config.toml
n_layer = 9
head_dim = 32
attn_scale = 0.177
init_std_up = 0.0361
warmup_steps = 217
decay_shape = "linear"
z_loss = 1e-05
Each number is 128 + 32 x the weight over its row's rms, rounded and kept within 0 to 255. Layers, rows and columns count from 0. The size above them is the row's rms in percent of the matrix's.

# layer 2 MLP down, 192x768, rms 0.0655, rows 0-35, columns 384-575
size [ 99 118 101 108  96 106  95 103  97 106  99 103 101  95 106  91 100 105  96 108 100 100  91 121 101 101  87  98 103 101 108 109  94  97 101  89]
[[119 209 136  90 135 136 134  59 106 127 106 139 123 108  64  91 139 120 189 126 134 106  88 137 122 159  99 103 146 112  98  64 168  83  76  97 195 122 158 148  88  78 171 135 112 158  98  93 101 111 139 105 150 133 160 106 114  94 116 132 103 121 132 148 117 138 132 112 154 126 182 123 150 127 158 129 144 128  52  95 187 119 218  61 113  61 189 123  97 125 183 154 103  76  89 137  99 163 119  93 151 116 178 133 112 170  89 139 157 162 144  87 129 119 149 114 145 132 155  39 133 150  98 124 122 158 122 139 129 132 135 140 109  84 120 133 105 111 142  56 117 139 113 136 175 133 119 145 125 159  78  69  95 162  75  76 174  95 151 108 137 141 152 126 148 136 139 245 197 210  87 118 103  58 136 177 179 157  82 119  32 135 120 100 141 106 206  85 123 137 124 153]
 [130 119 118 124 124 131 129 127 121 138 152 130 127 125 131 114 127 138  27 127 125 136 126 126 128 113 134 130  94 118 123 106 135 123 136 116 120  89 133 146  64 128 125 196 150 132 137  53 255 123 134 127 118 131 132 122 145 159 169 134 127 125 155 182 134 113 133 133   0 142   0 109 123 124 146 142 122 104 112 120 127 122 193 136  95 131 133 126 132 139 133  23 124 127 128 125 132 127 135 129 119 122 202  21 113 117 131 116 139 125 110 133 133 134 170 115 119 132 129 134 121 119 113 124 126 125 121 119 128 141 117 133  82 116 135 120 134 125 132  34 142 122 117 134 183 118 159 130 122 122 135 120 135 120 132 117 136 130 196 128 124 127 140 153 118 113 128 131 126 146 135 114 119 124 128 131 218 137 121 133 121 104 128 119 131  98 127 116 134 125 140 126]
 [111  86 184 179 101 130 106 103 139 115 133 140 148 117 126 143 106 126 124 128  66 105 102 112 131  82 194  94  55 100  50 120  95 150 104 170 101 117 129 100  73 171  71 175 176 164 114 203 159 117 162 175  81 139 115  99 144 175 150  94 105 128 146 184 136  98 174 109  60 129  82 123 103 141 105 137 142 175 110  90 109  57 111 105  52 140  90 123 111 202 140 146 146 124  44 119 109  79 147 140 152 120  61 103 124 169 163 107 109 113 121 156 144  91 125  83 178 104 149  66 141 169 125 135 158 151 102 124 130 149 144 105  97 134 150 111 120 175 120 162 133 144  85 131 102 150 163 154 146  88 119 116 171 127 181 124  97 138 116  83 100 144 139 120 183 145 104 104 140  71 192 155 138 175 103 102 162  42 169 124 127 134 153 101  95 104 134 119 112 107  87 104]
 [154 109 166 139 125 130  66 143 186 122 132 108  97 111 183 126 168 126 148 105  80 117 101 121 141 138 151 140  54 115  77 160 163 122 134 178  72  97 109 119 148  69  85 129 116 114 115 104 153 142  72 162 130 139 102 147 111 143 150 151 109 152  53 100 131  71 123 129  60 129 153 123  95 115  71 142  91 105 119 177  78 144 195 141  90 175 133 143  97  76  92 116 118 195 115  95  61 163 103 108 167 142 110 178  82 113 152 173 119  50 136 108 136 144 120 104 100 112 137 120 168 147  85  72 127 143 112 113  76 133 215 161 113 164 106 205 135 169 136  90 122  90 117  94  53  90  72 195 157 160 129  88 110 128  82 170 106  59  82 170 136 128  94 147  91 130 168 157 134 104  96 146  89 125 142 167 127 135 238  99 113 143 157 143 137 134 151 108 141 133  82 145]
 [ 85  94 158 103 141 167 134  54 101 146 155 148 135  85 199 108 159 119 134 180 159 166 102  97 158 124 140 129 114 224 171 171  74 115 127 178 116 112 112 129 116 146 129 151 133 137 138 101 100 144 155 153 115  94 149 124 123 126 131  97 180 139  54 150  85 157 126 125  90 144 145 149  65  73 241 115 132 105 146 147 146 179 116 125 169 184  84 187 158  97 107 145 156  97 146 131 176 163 137 154 138  94 115 141 105 109  92 150 146  84 103 134 141 124 174 119  99 124 119  45 186 136 126 139  24 196 142 161  93 144 134 126 132  72 110 128 149 124  30  88 140 129 144  88 156 220 106  60 135 156 102 106 142  95 126 133 148  97 145 171 116 183 104 176 152 142 103 144 150 172  85 149 122 178 122  32 147  85 111 109 153 145 107 114 102 156  76 163  95 109 127 145]
 [145 147  95 134 114 171 131 161 184  85 105 168 190 161 118 131 155 107 203 178 138 137 130 180 140  95  97 145 168 158  75 123 157 139 177 175 183 143 110  94 144  94  85 132 139  95  92 124  60  90 183 147 159  90 114  92 110 139  94 163 159  93  75 129  81  97 177 158 116 138 187 132 123 119 167 131 159 101 140 161 190  90  57 130 143 119 122  97 123 118  93 138 155 114 176 139 132 186 106 127 155 127 123 177 135 101 109 188 137 160 133 157 103 167 118 119  80 136 142 173  96 118 132 125 104 167 130 104 126  70 163 187 141 117 115 151 119  34 169 101 122 113  95 117 144  67 114 140 130 111  89 122 121 154  80 155 140 111 146  78 108 148 111  98 134 123 116 139 165 155 121 129 121 135 160 187 108 106 132 141 139 121 112 120 191 171 146 126 144 103 107 182]
 [102 163 131 172 121 120  96 200  92 113 108 115 103  67 148 130  94 139 138 146 114 122 123 127 135 149 110 122 227 101 148 111 175 156  97 170 112 118 155 129 146 149 103 109 137  84 120 119 158 103 118 125 161 121 165  89  71 162 136 133 148 115 135 108 125  80 162 121 120 113 124 137 102 127 126 128 150 176 124 173 145 164 136 154 124  98 147 180 141 121 169 130 122 136 159 148 111 161 114 122 134 148 162 116 211 171 144 182 131 195 111 182 108  87 142 152 131 125  90  87  78 171 180 121 141 154 204 153 133 123  97  64 131 119 144 153 190  80 161 195 116 145 173 109 137 129 160 106 114 128 149 173 149 113 101 127  88 134 107 119 112 130  78 142 118 104 118 144 119 104  84 129 111 142 117  90 111  97  88 137 101 132 131 107 100 169 119 115 152 146 121  95]
 [145 127 143 133  95 119 127 155 106 153 125 136  95 158 208 113 121 112 145 136  87 130  86 164  78  90 150 104 125 188 140 159 126  98  94 185 120 101 105 145 113 188 171 144 116 161 131 141 102  98 179  84  72  98 149 151  85  99 107  98 187 172 160  99 113 134  97 190 143 145 124  96 116 131 125 130 115 104 170 119 140 146  70  94 134 158 124 100 149 105 169 114 134 117 152 131 113  92 142  74 132  85  61 193 103 140 172  99  94 139 112 114  98 129 166 172 143 120 157 121 157 140 151 150  77 124 129 115 115 105 142 209 156 143 152 143  95  98 169  85 126  95 132 101  84 159  96  82 188 157 133 126 161 170 119  94 116 105 141  73 171 167  82 148 124 153  70 118 139 143 139 132 167 160 169  70 139 107  87  99  75  86 152 184 114 167 122 189 158 145 112 145]
 [100 111 131 174 147 112 149 105 150  90 171 161 166 142 124  80 120 164 157 154 120 159 127 166 127 101  81 120 120 167 127 131 145 115 122 142  99 165  71 113 184 131 183 112 117 150 139 146 120 150  99 159 119 137 119 113 125 162 130 104 133 149  52 124 112 108 133 177  94 154 147 123 137 157  72 107 172  89 171  93 107 130  99 155 171  84 145 125  60 152  91 119 111 130 129 128 145 235 130 136 111 202 111 107 110 119 153 128 161 143 114 126 142 154 145 169  93 146 143  90 116 118 133 103 158 149 137 163 160 103 189 113 164 102 127 144 159 184 100  37 141 109 120 162 114 172 134 214 142 114 167 126 147 122 114 164 129 106 107 145 144 140 143 124 143 107 137 158 146 149 149  78 157 147 147 165  92 151  98 121 189 133 139  97 139  87 126 153 181 106 165  87]
 [134  68 156 135 155 127 116 106 107 125 142  82 113 141 191 173  99 132 169  72 121 122 182 137 119 126  74 187  61  98  95 132  80 103 159  67 168 108 110 152 170  63 229 127 117 197 135 168  90 116 133 107 114 154 132 140 140 120 136 126 142 163 115  84 183  98 127 128 181 172 173 116 153 175  70 108  76 102 119 132 141 115 136 164 141 128  50 122  95 143 179 152 116 126 129 116 103 105 138  92 105 147 119 113  86 164 134 109 120 173 135 110  99 141 157 167  90 129 140 106 162 133 112 123 170 152  96 138 117 121 144  86 146  82 179  73 155 105 113 118 128 110 111 144 125 144  92  87 123 111 128 117 117 102 122  84 189 137 139 133 117 140 119 119 129  87 144 105 148 149 172  74  93 148 141 116 141 133 137 151 127 116 112  68 141 102 112 107  97 114 139  63]
 [ 92 125 183 140 146 127 106 111 159 127 135 129 171  71 133  92 190 144 110 106  91 161 114 146 110 123 248 137 118 103  65 120 162  79 132  97 134 138 125 149 163 111  98  97 110 155 129  79 166 125 100 101 132 122 117 122 138 104 100 128 121  88 148 140 171 117 148 108 100 146 122 111 143 130 121 140 113 154 146 123 115 125 134 163  89 155 107 107 116 121 142  74  79 162 143 125 160 105 112 149 200  93 134 178 135 142 166 154 102 190 184 102 103 138 128 153  94 128 128 127 140  97 132 148 107 109 104 125 125 102 193  95 126 176 129 159 128 150 172  57 134 158 146 114 175 154 126 128 115  89 111 112 108 109 177  96  56 137  99 103 106 174 145 119 176 135 196  70 135 130 151 145 151 147 112 113  96 114  69 131 113 124 122 131 172 139 150 129 184 100 123 185]
 [100 147  84 101 136 116  58  99  91 121 148  90  96 164  97  96 114 125 136 168 159 133 119 114  91 163 108 117  43 168 145 174 134 118 126 115  53  69 114 120 137 127 111 100 105 172 150 140  87 132 130  91 120 121 164 127  90  99 127 110 105  99 196 144 159 122 255 124 168 125 150 139 109 144 137 127  83 111 129 123 153  88 104 140 106  65 100 140 137  75 158 136 125 107 148 141  86 125 138 151 187  96 104  96  91 151 115  93 108 159 139  98 125 132 135 143 160 139 100 109  96 133 170 101 128  92 165 119 171 132 108  91 179 137 137  96 121  78 123 146 128  86  43 151 117 158 120  99 144 147 146  77 105 141 186 125 179 124 152 158 148  74 142 133 140  80  71 150 154 119  84  85 150 162  95 185 101 136 129 147 133 106 126 115 182 136 145 132 118 112 125  86]
 [119 113  48 146 135 146 118  68 146 136 122 143 124 188  82 143 145 115  93 166 118 107 179 130 139 184 164  81  69 169 130 138 123  44  89 222 150 178 126 118 152 195 125 116 134 118 136 128 104 145 144 143 150 135  91 182 136 152 136 128 168 117 187 127 143 116 123 107 100  88  93 104 104 174 171 127 110  95 124 100 123 181 121 118 171 128  85 172  90 129 158 105 137 136 100 115 119 221 113 150 208 129 179 171  42 134 111 177 194 158 144  89 142 184 102 100 130 126  87  69 115 128 127  85 105 137 119  70 107 141 141  26 176 102 106 153 122 135  86 161 108 136 123 109 128 192 109 158 153 134 155 137 139 118  80  19 116 147 129 143 114 151 161 150 148  98  84 178 111 138 111 170 136 130 173 154  54 145 111  90 115 111 143 122  70 133 102 150 171 133 107 103]
 [ 91  47 132 234 139 113 108 230 163 104 157 105 160 136 122  72 129 117  99  89 133 162 120 172 152 135 107  88 118 131 103 127 156  87  94 161 188 173 122 139 128 107 118 123 137  76 114  90 127 163 136  77 167 139  94  81 110 102 147 125 192 122 183 134 119 168  95  78 125  99 150 130  84 132 154 132 113 189 111 208 147 130 146  72 108  85 146  90 127 151  73 124 104  66 199 120 121 132 120 133  85 149 141  58  95 102  89 130 148 165 170 135 118 137 143 134 158 157 149 135 147 132 140 141  76 164  95 198 152 103  39 103 140 127 153 103  93 128  76 100 111  59 160 117 175 101 184 101 126 106 106 164 106  89 101  73  67  86 131  96 133 151 127 117 141 113  84  91 176 116 112 145 176  37 114 116 117 141  66 134 123 121 108 176 116 101 158 134 113 120 122 171]
 [ 99  77 113 174 107 146  98   0  94 129 150 131  78  79  73 134 129 139 147 147 130 146 174 147 133 187 174 100  91 129 101 174 153 126 113  50  41 100 111 155 144 124 134 115 147 182 141 113 171 107 100 106 118 154 171 161 142 119 122 125 105 118 174 126 119  69 104  99 134 104 111 163 102  98 133 109  88 143 177 130 100 151 109 110 134 143 112 140 110 143 112 128 125 143 197 124 108  84  88 157  48 122 147  65 152 104 131  73 112 104 121  98 133  96 116 102  84 118 148 191 203 152  98 131 127 144  84 119 112 170 127  67 167  97 136 113 179 112 116  55 131 159 136 206  97 150 166 129 137 127 169  92 116 114 145 145 105 145  64 147 118  38 108 131 139  93  78  77 152 163 123 110 136 102 134 211  30 129 115 121 170 122 146 108  90 172 226 135 117  88 110  90]
 [ 95  95 122 120 169 108 142  98  92 126 152 134 123  96 206 145 154 125 161 127 108 104 183 151  89 226 105 153  56 165 204 149 106 134 116 141 173 157 115 118  70 151 204 109 147 180 126 103  94 101  77 157  55 142  80  80 148 150 139  85 134 148 129  72 137 148 135 103 129 111 103 177 141 129 124 110 146  71 199 112 169 154 200 115 176 142 150  92 129 159 147 127 133 186 156 113 141 117 123 119 105 194 144 176 113 132 159  99 128 155 131 108 166  95 132 131 156 142 198  82 117 110 111 117 159 171  87 156 163 127 111 139 100  99 181  96 167 123 104 124 155 151  79 141 117 166 131 136 128 113 112 112 132 101 152 116 102  87 188  45 125 148 126 152 101 180 103 128 117 189 135 163 129 131 140 146 102  96 106 195 111 135 128 160 175  92  47 150 142  69 129 129]
 [ 90  92 156  92 136 130 181 208 108 135 155 144 151  46 189 119 135 124 144  89 172 126 177 152 138 190 172 107 149 136 252 104 148 127 144  82 123 164 129 170 137 212  93  95 106 155 177 128 180 168  85 167 124  63 150 104 109 133 115 160  84 141  98 119 153  90 152 153 127 149 119 115 148 125 129 108 169 122 117 106  73 181 124  88 102 168 209 128 144 158 138 148 114 108 148 140 152  76 180 116 141 128 140 158 117 191 129 168 114  84 143 145  78 113 107 127 164 135 109 134 108 115 179 102 115 136 119  96 149 101  99 122 156  95 108 133 140 181 111  74 134 110 146  91  79 104 127 139  61 113 118 190 112 112 141  89  68 119 127 219 121 150 108 160 126 112 160 117 124 172 162  72 144  88 153 124 195 125 153  70 106 146  96 142 126 129 154 116 138  98 145 155]
 [106  36 131  96  90 144 146 146 130 143 136 114 129  96 145 129  81 106 169  77  77  61  82 148 100 108 162  72  79 110 159 172 123 106 121 120 131  74 110 154 107 158 145  82  91 171 112 156  78 167 105 144  43 118 143  82 113 111  82  73 127 125 171  21 132 125 128  91 190 103 188 110 120 107  86 143 122  60 163 162 128 123 156  98 130 157 106  67 113 109 152 152 138 109 141 113  75 139 105 147 125 127 123 145  37 164  87 101 101 148 140 120 103  96  94 117 164 128 121 159 106  92 103 135 116 136 129 118 126  82 138 134  72 153 129 127 117 115 136  66 113 101 137 118  32 123  59 130 146 136 119 116 106 138 148  74  85 132 117 123 164 177 124 145 131 130 144  86 129 100 132  79 140 102 114 138  98 130 146 115  92 137 132 137 118 137 149 158 124 136 106 112]
 [136 204 114 137 139 129 132 119 154 139 124 116 114 197 163  99  95 144 124 122 145 122 144 108 126 170 115 106 177 192 185 128 126  90 157 139 140 148 164 146 109 100 169 160 160 189 114  78 235  87 144 104 102 163 100 169 187 157 149 181  93 171 132 159 112 129 128 178  81 127 128 116 160 138 181 137 140 219 113 126 165 157 149 161 146  92 122  83 142 168 254 131 136 104 109 129 145  72 125 195 182 130 150 223 123 155 112 163 127 105 184 145 162 168  80 128 132 146  89 152 137 115 130 155 112  87 160 194 158 161  59 128 128 132 104 126 117  79 132  78 139 137 116 168 134 106 165 148 182 141 119 127 141 117 152 147 179 123 135 156 163 127 109 150 134 150 153 120 177 182 190 144 127 130 112  57 150 163 171 102 162 170 136 144 124 101 103  89 112 166 110 172]
 [136 142 127 103 154 159  94 171 189 131 126 126 123 126 166 110 128 125  91 104 154  77 170 194  91  84 167 169 151  81 146 127 162 154 130 113 161  75 104 108 102 163 162 119 147 138 109 121 123 100  88  94 158  96 116  48 154 141 113 158 116 170 162 126 121 148 112 128 150 126 116 116 154 151 136 122 171 109 148 148 181 124 122 176  97  80  79 103 154 132  98  97 136 145 120 125  75 144 159 138  87 135 118 132 161 137 100  77 151 149 121 155 120  54 145 122  79 126 159 136 198 152 115 114 108 138 135 119  97 127 121  81 134 149 154 190 130  69 179 152 127 105 173 134 124  76 111 154 162 102  97 117 168 134 109 165 105 128 130 112 160 192 120 111 108 123 120 144  67 139 149 123 133 105 190  59  96 136 155 126 117 113 140 108 112 109  61  79 130 169 116 119]
 [120 175 159 101 115 108 172 164  45 135 157 132 113 138 130 162 193 119  62 110 162 117 132  77 112  83 144 104  83 116 126 114 168  61 100 152 125 153 122 167 121 190 177 135 156 162 138 143 159 134  45 117 134 107 194 129 147 148 161  92 109 112 100 129 192 119 144  81  98 150 137 140 109  82 121  87 147 172  78 114  52 122  85 171 120  89  83 154 140 134 133  93 136 109 162 124 140 137 134  90 121 173  98  89 151 127 205 109 132 161 117 108 134 177 174 155 138 131 121 119 140 115 139 137  84 133 122 120 114 201 120 161  82 132 149 105 152 185 101 151 125 174  62 136 173  88 150 171  69 140 144 144 149 112  90 110 181 211  92 138 144  93 125 115 114 128 129 132 138 124  83  82 165 157 114 101  79 149 118 142 128 149 109 140 131 154 139 130 139 114 121 100]
 [194 150 108  75 105 102 147  64 126 148  76 105 127 136 101  90 117 160 124  77 154 118 121 138 158  98 140 162 137  99 121 155 183 168 134  93 135 156 134 107 154  75 117 125 139  94 163 154 169 146 103 106 166 112 145 141 160 105 141  99 142 145 109 162 129 108 153  47 116  70 110 116 130 155  81 119 123 116 168 165 113 128 126  59 164  77  96  90 156 105 120 138  87 153  76 155 149 154 127  94 132 144 192 109 128 109 159 168 125  64  83 128 101 173 140 148 179 110 119 172 171 140 136 151 108 147 133 144 150 146 146 135 148 169 133 134 129 131 147 211 101  57 109  90 142  77 126 162 135 189 113  62 141 163 133  93 124 159 102 181 139 127 155 122 105 148  90 175 143 139  49 158  77 143 153 160 118 171 100  92 108 141 142  75 120 174 153  99  90 172 144 131]
 [162 138 120 173 130 193 132 149 139  96 149 135 131 153 107 198 126 119 109 128 132 144 111 108 148 154 113 126 159 114  81 129 124 137 159 105 143 208 141 103  98 124 120 180 146  96 142 198 139 179 102 153 162  99 169 182  83 141 146 122 100 174 141 224  89 228 107  90  96  85  98 161 113 141 120 112 147 180  99  57 142 106 149 163 124 159 145 122 132 145 176 130  94 146  87 159 110 122 135 122 104 143 111 134 143 208 130 142 128 124  74 106 142 115 166 140 114 122 125 123 160 138 165 147 168 113 113 158 167 149 123  60 102 133 154 139 116 142 123  87 124 165 135 116 164 160 159 220  96 116 117 113 143 145  98 138 121 121 127 181 149  86 122 116 150 110 141 205 157  95 125 125 142  75 114 166  94 120 130 145 200  95 129 108 125 111 117 133 135  90 133 101]
 [144 106 138 146 114 165 143 201 144 165 135 124 197 114 116  48 142 137  32 146 124 144 172 127 183 124 157 139  88 128 147 174 140 135 136 109 136 112 130 155  66 134 133  93 101 170 137  50 181 123 131 176  13 134 116 126 112 115  91 117 127 158 132  53 141 161 160 154   0 152  67 140 137 134  80 131 155  96 157 160 159 126 164 156 101 127 124 148 125 137 163  42 192 142 105 124 146 112 128 152 159 140 146 118  70 111 126 179 124 149 127 146 121  93  65  86 107 137 130 162 132 147 154  94 139 108 136 145 157 111 143 144  69 111 106 159 153 148 142 117 143 103 139 126  43 144  77 118 141 109 137 142 149 138 191 145 163 133 191 147 150 164 131 125 133 149 133  92 158 103 174 101 162 143 147 121 155 124 192 171 140 119 143 120 118  64 167  68 113 127 118 137]
 [134 103  97 146  89  92 159 187 129 134 164 104 127 159  69 121 130 143 117 120 153 117 144  75  93 123  90 193  78 117 173 137 124 152 119 187  24 136 160 104  92 112 160  75 140 163  92 126 113 112 117 122  98 144 143 100 167 122 137 114 165 152 136 120 124 140 152 185 148  67 125 128 109  79  45 124 108 162  97 119  94 177 138 165 155 129  78 172 144  81 105 160 109 137 191 114 123 111 112 145 161 160 178  55 116  91 111 137 153 141 120 118  97 119 110 123  92 128  89 147  83 126 135  98 170 143 109 151 102 134 130 102 163 170  80 112  95  96 131 204 129 116 136 140  89 103 158 205 124  91 134 117 116 110 159 146 134  89 120 135 108 120 134 131  56 103 187  52 123 114 143 191 140 167 113 134  41 111 170 163  91 127 140 108 119 108 229 135  77 122 114 143]
 [157 146  54 132 135 147 160  94 134 124 128  97 115  41  92 131 135 113 104 168 116 119 129 138 104  88 123 123 151  66 161 107 119 167  91 217 129  92 128 127 146  88 102 132 120 113 157 146 121 132 131 100 115 104 128 151 131 121  98 120 150  90 103 121 110  93 144 129 129 117 119 131 138 134  99 121 144 126 107 130 143  97 113 154 114 123 117 153 136 115  74 128 115 112 152 139 105 156 129 164 132 123 161 145 142 175 112 135 124 155  92 110 129  97 109 116 123  98 124  87  33  95 122 147 110 180  92 124  86  89 111  64 121 142 149  94  92 121 125 101 121 172 133  87 152 110 156  85  52 100 143 153 158 153 134 168 124  95 154 148 100  95 161 106  97 156  55 100 128 134 205 137 164 115 160 162 154 110  72 108 157 128 165 160 108 149 168 190 144  97 111  52]
 [156 134 106 155 133 117 141 183 104 129 136  93 185 107 128 119 134 132 168 145  63 130 121 113 117 115 125  90 124 154 193 143  90 140  98 126 107 153 141 123  88  78 114 133 119 190 111 172 104 152  66  94 140  97 200 144 127 121 121  81 137 128 107 143 102 147  88 148 206  85 184 118 147 146  84  93 150 161 145 149  50  79 109 140 165 139 162 141  89 122 148 169 121 109 126 110 174 109 124 125 173 159 113 112 181 121  92 143 139  97 158 149 124 116 144 106 130 137  91 122 122 128 145 159 137 142 119  91 158 147 123 106 129 125 154 144 142 168 114  94 125 169 113 116 123 141 103 132  88 147 107  79 132 140 139 163 202 123 145 184 139 152  85 155 183 111 128 157 131 120 166 153 159  73 146  99 192  98 124  95  46 112 130 146 138 109 105 115 122 149 125 109]
 [ 97  93 164  83 151 139  99 136 160 119 148 113 126  96 128 202  85 103 171 118 104  94 123 102  47  63 153 151 123 151 166 107 163 131 179  84 142 113 105 148 168 205  92  92 115 116 136 171 106 127 134 112  72 140 144  94 119 114 105 113 158 126 124 122  94 100  49  82 173 238 108 137 102 123 110 121 147  56 158 131 180 130 180  96 152 174 108  93 113 144 122 143 147 106 129 112 132 106 123 138 163 130 146 130 109 173  78 153 118 124  73  81 105 153 114 133 127 121 135 118 106  99 115 140 137  63 123 127  95 165 111 103  81  86 119 147 144 151 140 196 117 147  98 128  79 163  78 126 146 133 118 116 136 124 174 162  70  45  78 119 120 110  87 143 164 129 106 142 148 150 152 160 113 163 110 102 106  97 151 167  84 170 138 134 111 117 128 134 144 127 152  85]
 [181 187 128 114 133 171 150 168 126 120 151 159  90  85 135 133 112 119 166 103  89 134  93 189 174 124 192  58 134  77 117 120 166  70 176 109 209 143 118 225 119 126  91 119 111 150 122 100 127 134 119 116 182 166 130 145  94 123  95 123 115 166  96  84 142 149 131 116 152  97 184 167 136 136 166 114  53 121 157 181 176 114  95 104 163 123 158 110  90 108  98 129 108 148 132 130 151 118 126 190 153 112 129 138 147 140  88 118 142 131 142 112 134 126 148 165 108 152 141 181 204 117  86 132 140 176 130 124  86 171 124 149  84 112 178 157 137 107 120 110 127 107 155  81 124 128  99 152  87 109 136 184  99 103  79 191 123 126 159 111 153 168  77 138 109 126 144 187 147 112 132  77 166 110 124 151 169  67 108 166 131 145 155 142 159 186 105 145 170 136 136 148]
 [176 124 159 120 138 138 129 156 162 116  89 142  89 149 155 124 179 121 113 120 102 160 130 145 113 202 205 142 157 148 170 106 130 142 134 113 141 128 160 165  77  82  89 135 119 140 144 144 185 113 127 111 176 145 116 112 115 107 159 132 223 142 213  58 201 116 190 113 102 117 146 146  87 154 231 121 141 136 129 190 172 143 148 121 113 108 108  96 103 103 122 105  89 117  88 125 184 115 132 116 165  86 154 111 107 141 141 141 122 141 141 200  79 143 126 102 108 134 153 125  71 169 117 109 132 172 151 138 113 154 145 144 125 100  85  90 109 164  65  67 127 151 135  77 100 128 139 172 159 125 129 140 105 163 108 114  63 143 137 125  98  98  67 123 137 111 148 101 153 116 118 128 112 159  96 123  88 122 165 101 143 119  98 124 177 125 191  80 115 155 140  93]
 [156  18 181 160 122  80  95  57 109  95 139 129 151 135  55 140 140 117  82  93 145 107 112 160 185 172  74  78 134 167  89 157 167 130 167 121  95  91 140 119 143 110 121 107 144 133 121 150  51 132 194 143 118  97 173 176 151 117 123 123 156 115  69 150  95 176 142  91 106 139 100 127  91  74 127 136  90 118 127 118 138 114 117 110 112 136 139  89 119 102 105 137 182 108 107 117 165 121 151  59 146 106 115  99  76 152 161 159 153 180 177 109 171 100  82 120 161 129 187 135 170  96 158  99 127 146 165 160 112 123 123 115 110 123 126 115 146 166  65 120  79 106 153 130 114 137 126 124 100 116 115 153 118 191  88 158 164 117  86 119 124 107 130 146 108 152 142  92 147 151 123  81 151 137 120 100  57 128  98  64 169 158  96 151 132 179 172 172  82 140 106 132]
 [174 128 107 121 143 137 173  62 168 124 152 116 163 174 149 129 109 111 130 137 116 147 127 103 156  71  13 132 124  89 107 105  88 175  66 172  97  84  77 185 147 159 121 153  97  74 112 193 111 118 198 134 180 119  53 155 125 113 118  94  97 160 110 108  89  80 114 113 175  79 125 137 128 161  91 112  92 122 148 179 141 131 129 102 102  86 132 141 124 138 115 146 117 115 118 120 131 167 127 171 154 147 106  99 123 115  99  72 157 111 122 161 111 114 111  99 154 143  93  99 150  95 150 129 135 113 105 123  98 148 153  41 106 151 140 158 125 147  95  95  95 183 142  87 201 115 116  94 136 116 144  66 115 138 101 148 136 125  93 121 105 160 108 119 110 134  97 129 109 115 115 141 112 117  86 116 118 168 103 117 117 123 155 141  96 102  98 143 147 183 155 112]
 [ 95 109 190 105 146 104 150 187 128 134 108 120  89  33 155 109 103 131 146 143 107  99 123 101  97 108 106 153  90 159 164 109 137 155 209 108 121 129  84 133 121 124 193  89 134 125 114 148  92 140 152 117  99 111 144 124  86 105 121 136 170 136  67 155 131 156  86  84 155 115 177 137 130 121 136 110 173  33 113  75 144  87 145 120 123 180 165 138 108 105  75 125 105 142  95 120 107 118 133 129  86 144  46 144 121 117  97  95 119 143 139 122 137 133 203  89 115 120 163 150 189  92 150 115 116 144 130 134 126 155 155 162  91 106 119 159 113  89 108 122 175 139 189  94 134 149  79 189  83 119 125 141 116  77  76 136  99 110 185 137  89 105 131 123  96 158 112  94 192 151 125 140 139 129 125 111 138   1 164 117  84 139 105  98 151 153 126 124 184 111 109 174]
 [164 104 120 102 134 103 166 129 128 113 159 117 131  75 120 138 145 149  92 162 132 115 141 119  70 133 110  98 140 117  94 145 115 102  74 108 145  76 149 129 159  71 134 142  89 180 146  95  47 144 155 127 124 154 138 169 131 127 115 179  99 120 102  64  94 181 164 118 103  94  82 138 135 125  95 131 122  80 123 115 122 119  46 146 189 165  83  97 175 172  98  85 144 152  69 121 166 182 136 101  81 152  64 195 118 136 154 126 131 147  95 124 109  87  70 148 131 143 109 156 139 130 142 164 107 106 144 139 172 138 143 132 118 108 136 109 106 125 173 126 115 143 155 170  97 147  70  40 185 105 153 129 150 114 130 176 162 156  78  39 109 157 139 151 135 121 130 125 124 165  75 148 146 151 149  92 105 157 105 101 143 103 130 147 103 145  88 181 117  83 158 109]
 [139 117 115  88 126 123 126 194  55  80 132 114 141 105 131 178  96  99 121 151  62 128 157 157 154 128  97  61 173 135 161 162 116 129 115 125 144 102 122 167 134 145 101 136 148 135 124  84 130 137 122 130  95  67 157 127 129 143 138 102 154  97 171 108 143 158 112  34 111 185 117 122 134  80 140 132 108 134 108 107 116 139  98 104 136 127  89  96 160 108 138 121  97  95 144 132 153 121 116 150 124 129 158  90  90  74 106  90 103 107  51 126  96 132 141 130 205 117 123 119 138  89 110 132 116 128 167 189 141 109 111 158 109  78 146 155  94 182 132 172 157 127 157 161 105 130 174 124 126 141  74 144 134 118 149 115 197 133  71 159 145 169  90 131 124 170 104  99 169  90 100 140 140  95 121 204 107 154 154 202  85 124 124 147 121 129  61 133 176 122 141 116]
 [154 212 149 151 125 149 149 140 151 144 144 147 107 105  76 138 189 132 165 170 219 147  90 130 135  88  84  91 167  40 137  77 138 154 101 175 132  97 152 107 128  89 134 104 152 160 141 154 111 107 126 136 102 168 133  96  49 104  85 171 136 130 195  62 155  60 144 131 129  47 186 133  99  95 177 151 184  99 147 129 125 133 121 126 144 155 136 166 140 149 125 135 133 143 103 183 154 149 123 133 141 101 136 172 121 107  92 116 193 132 101 152 142 130 113 112 127 123 123 153 133 109 132 119  75 158 136  76 103 152  86  66 125 113 128 164 144 141  95 143 103  83 111 118  97 117 136  12  99  96 131 170 135 169 117 143 133 123 138 103 128 155  99 154 132 140 101 125 129  76 154 168 107 111 176 154  90  74 133 119  40 146 115 114 160 138 127 159 135 124 132 135]]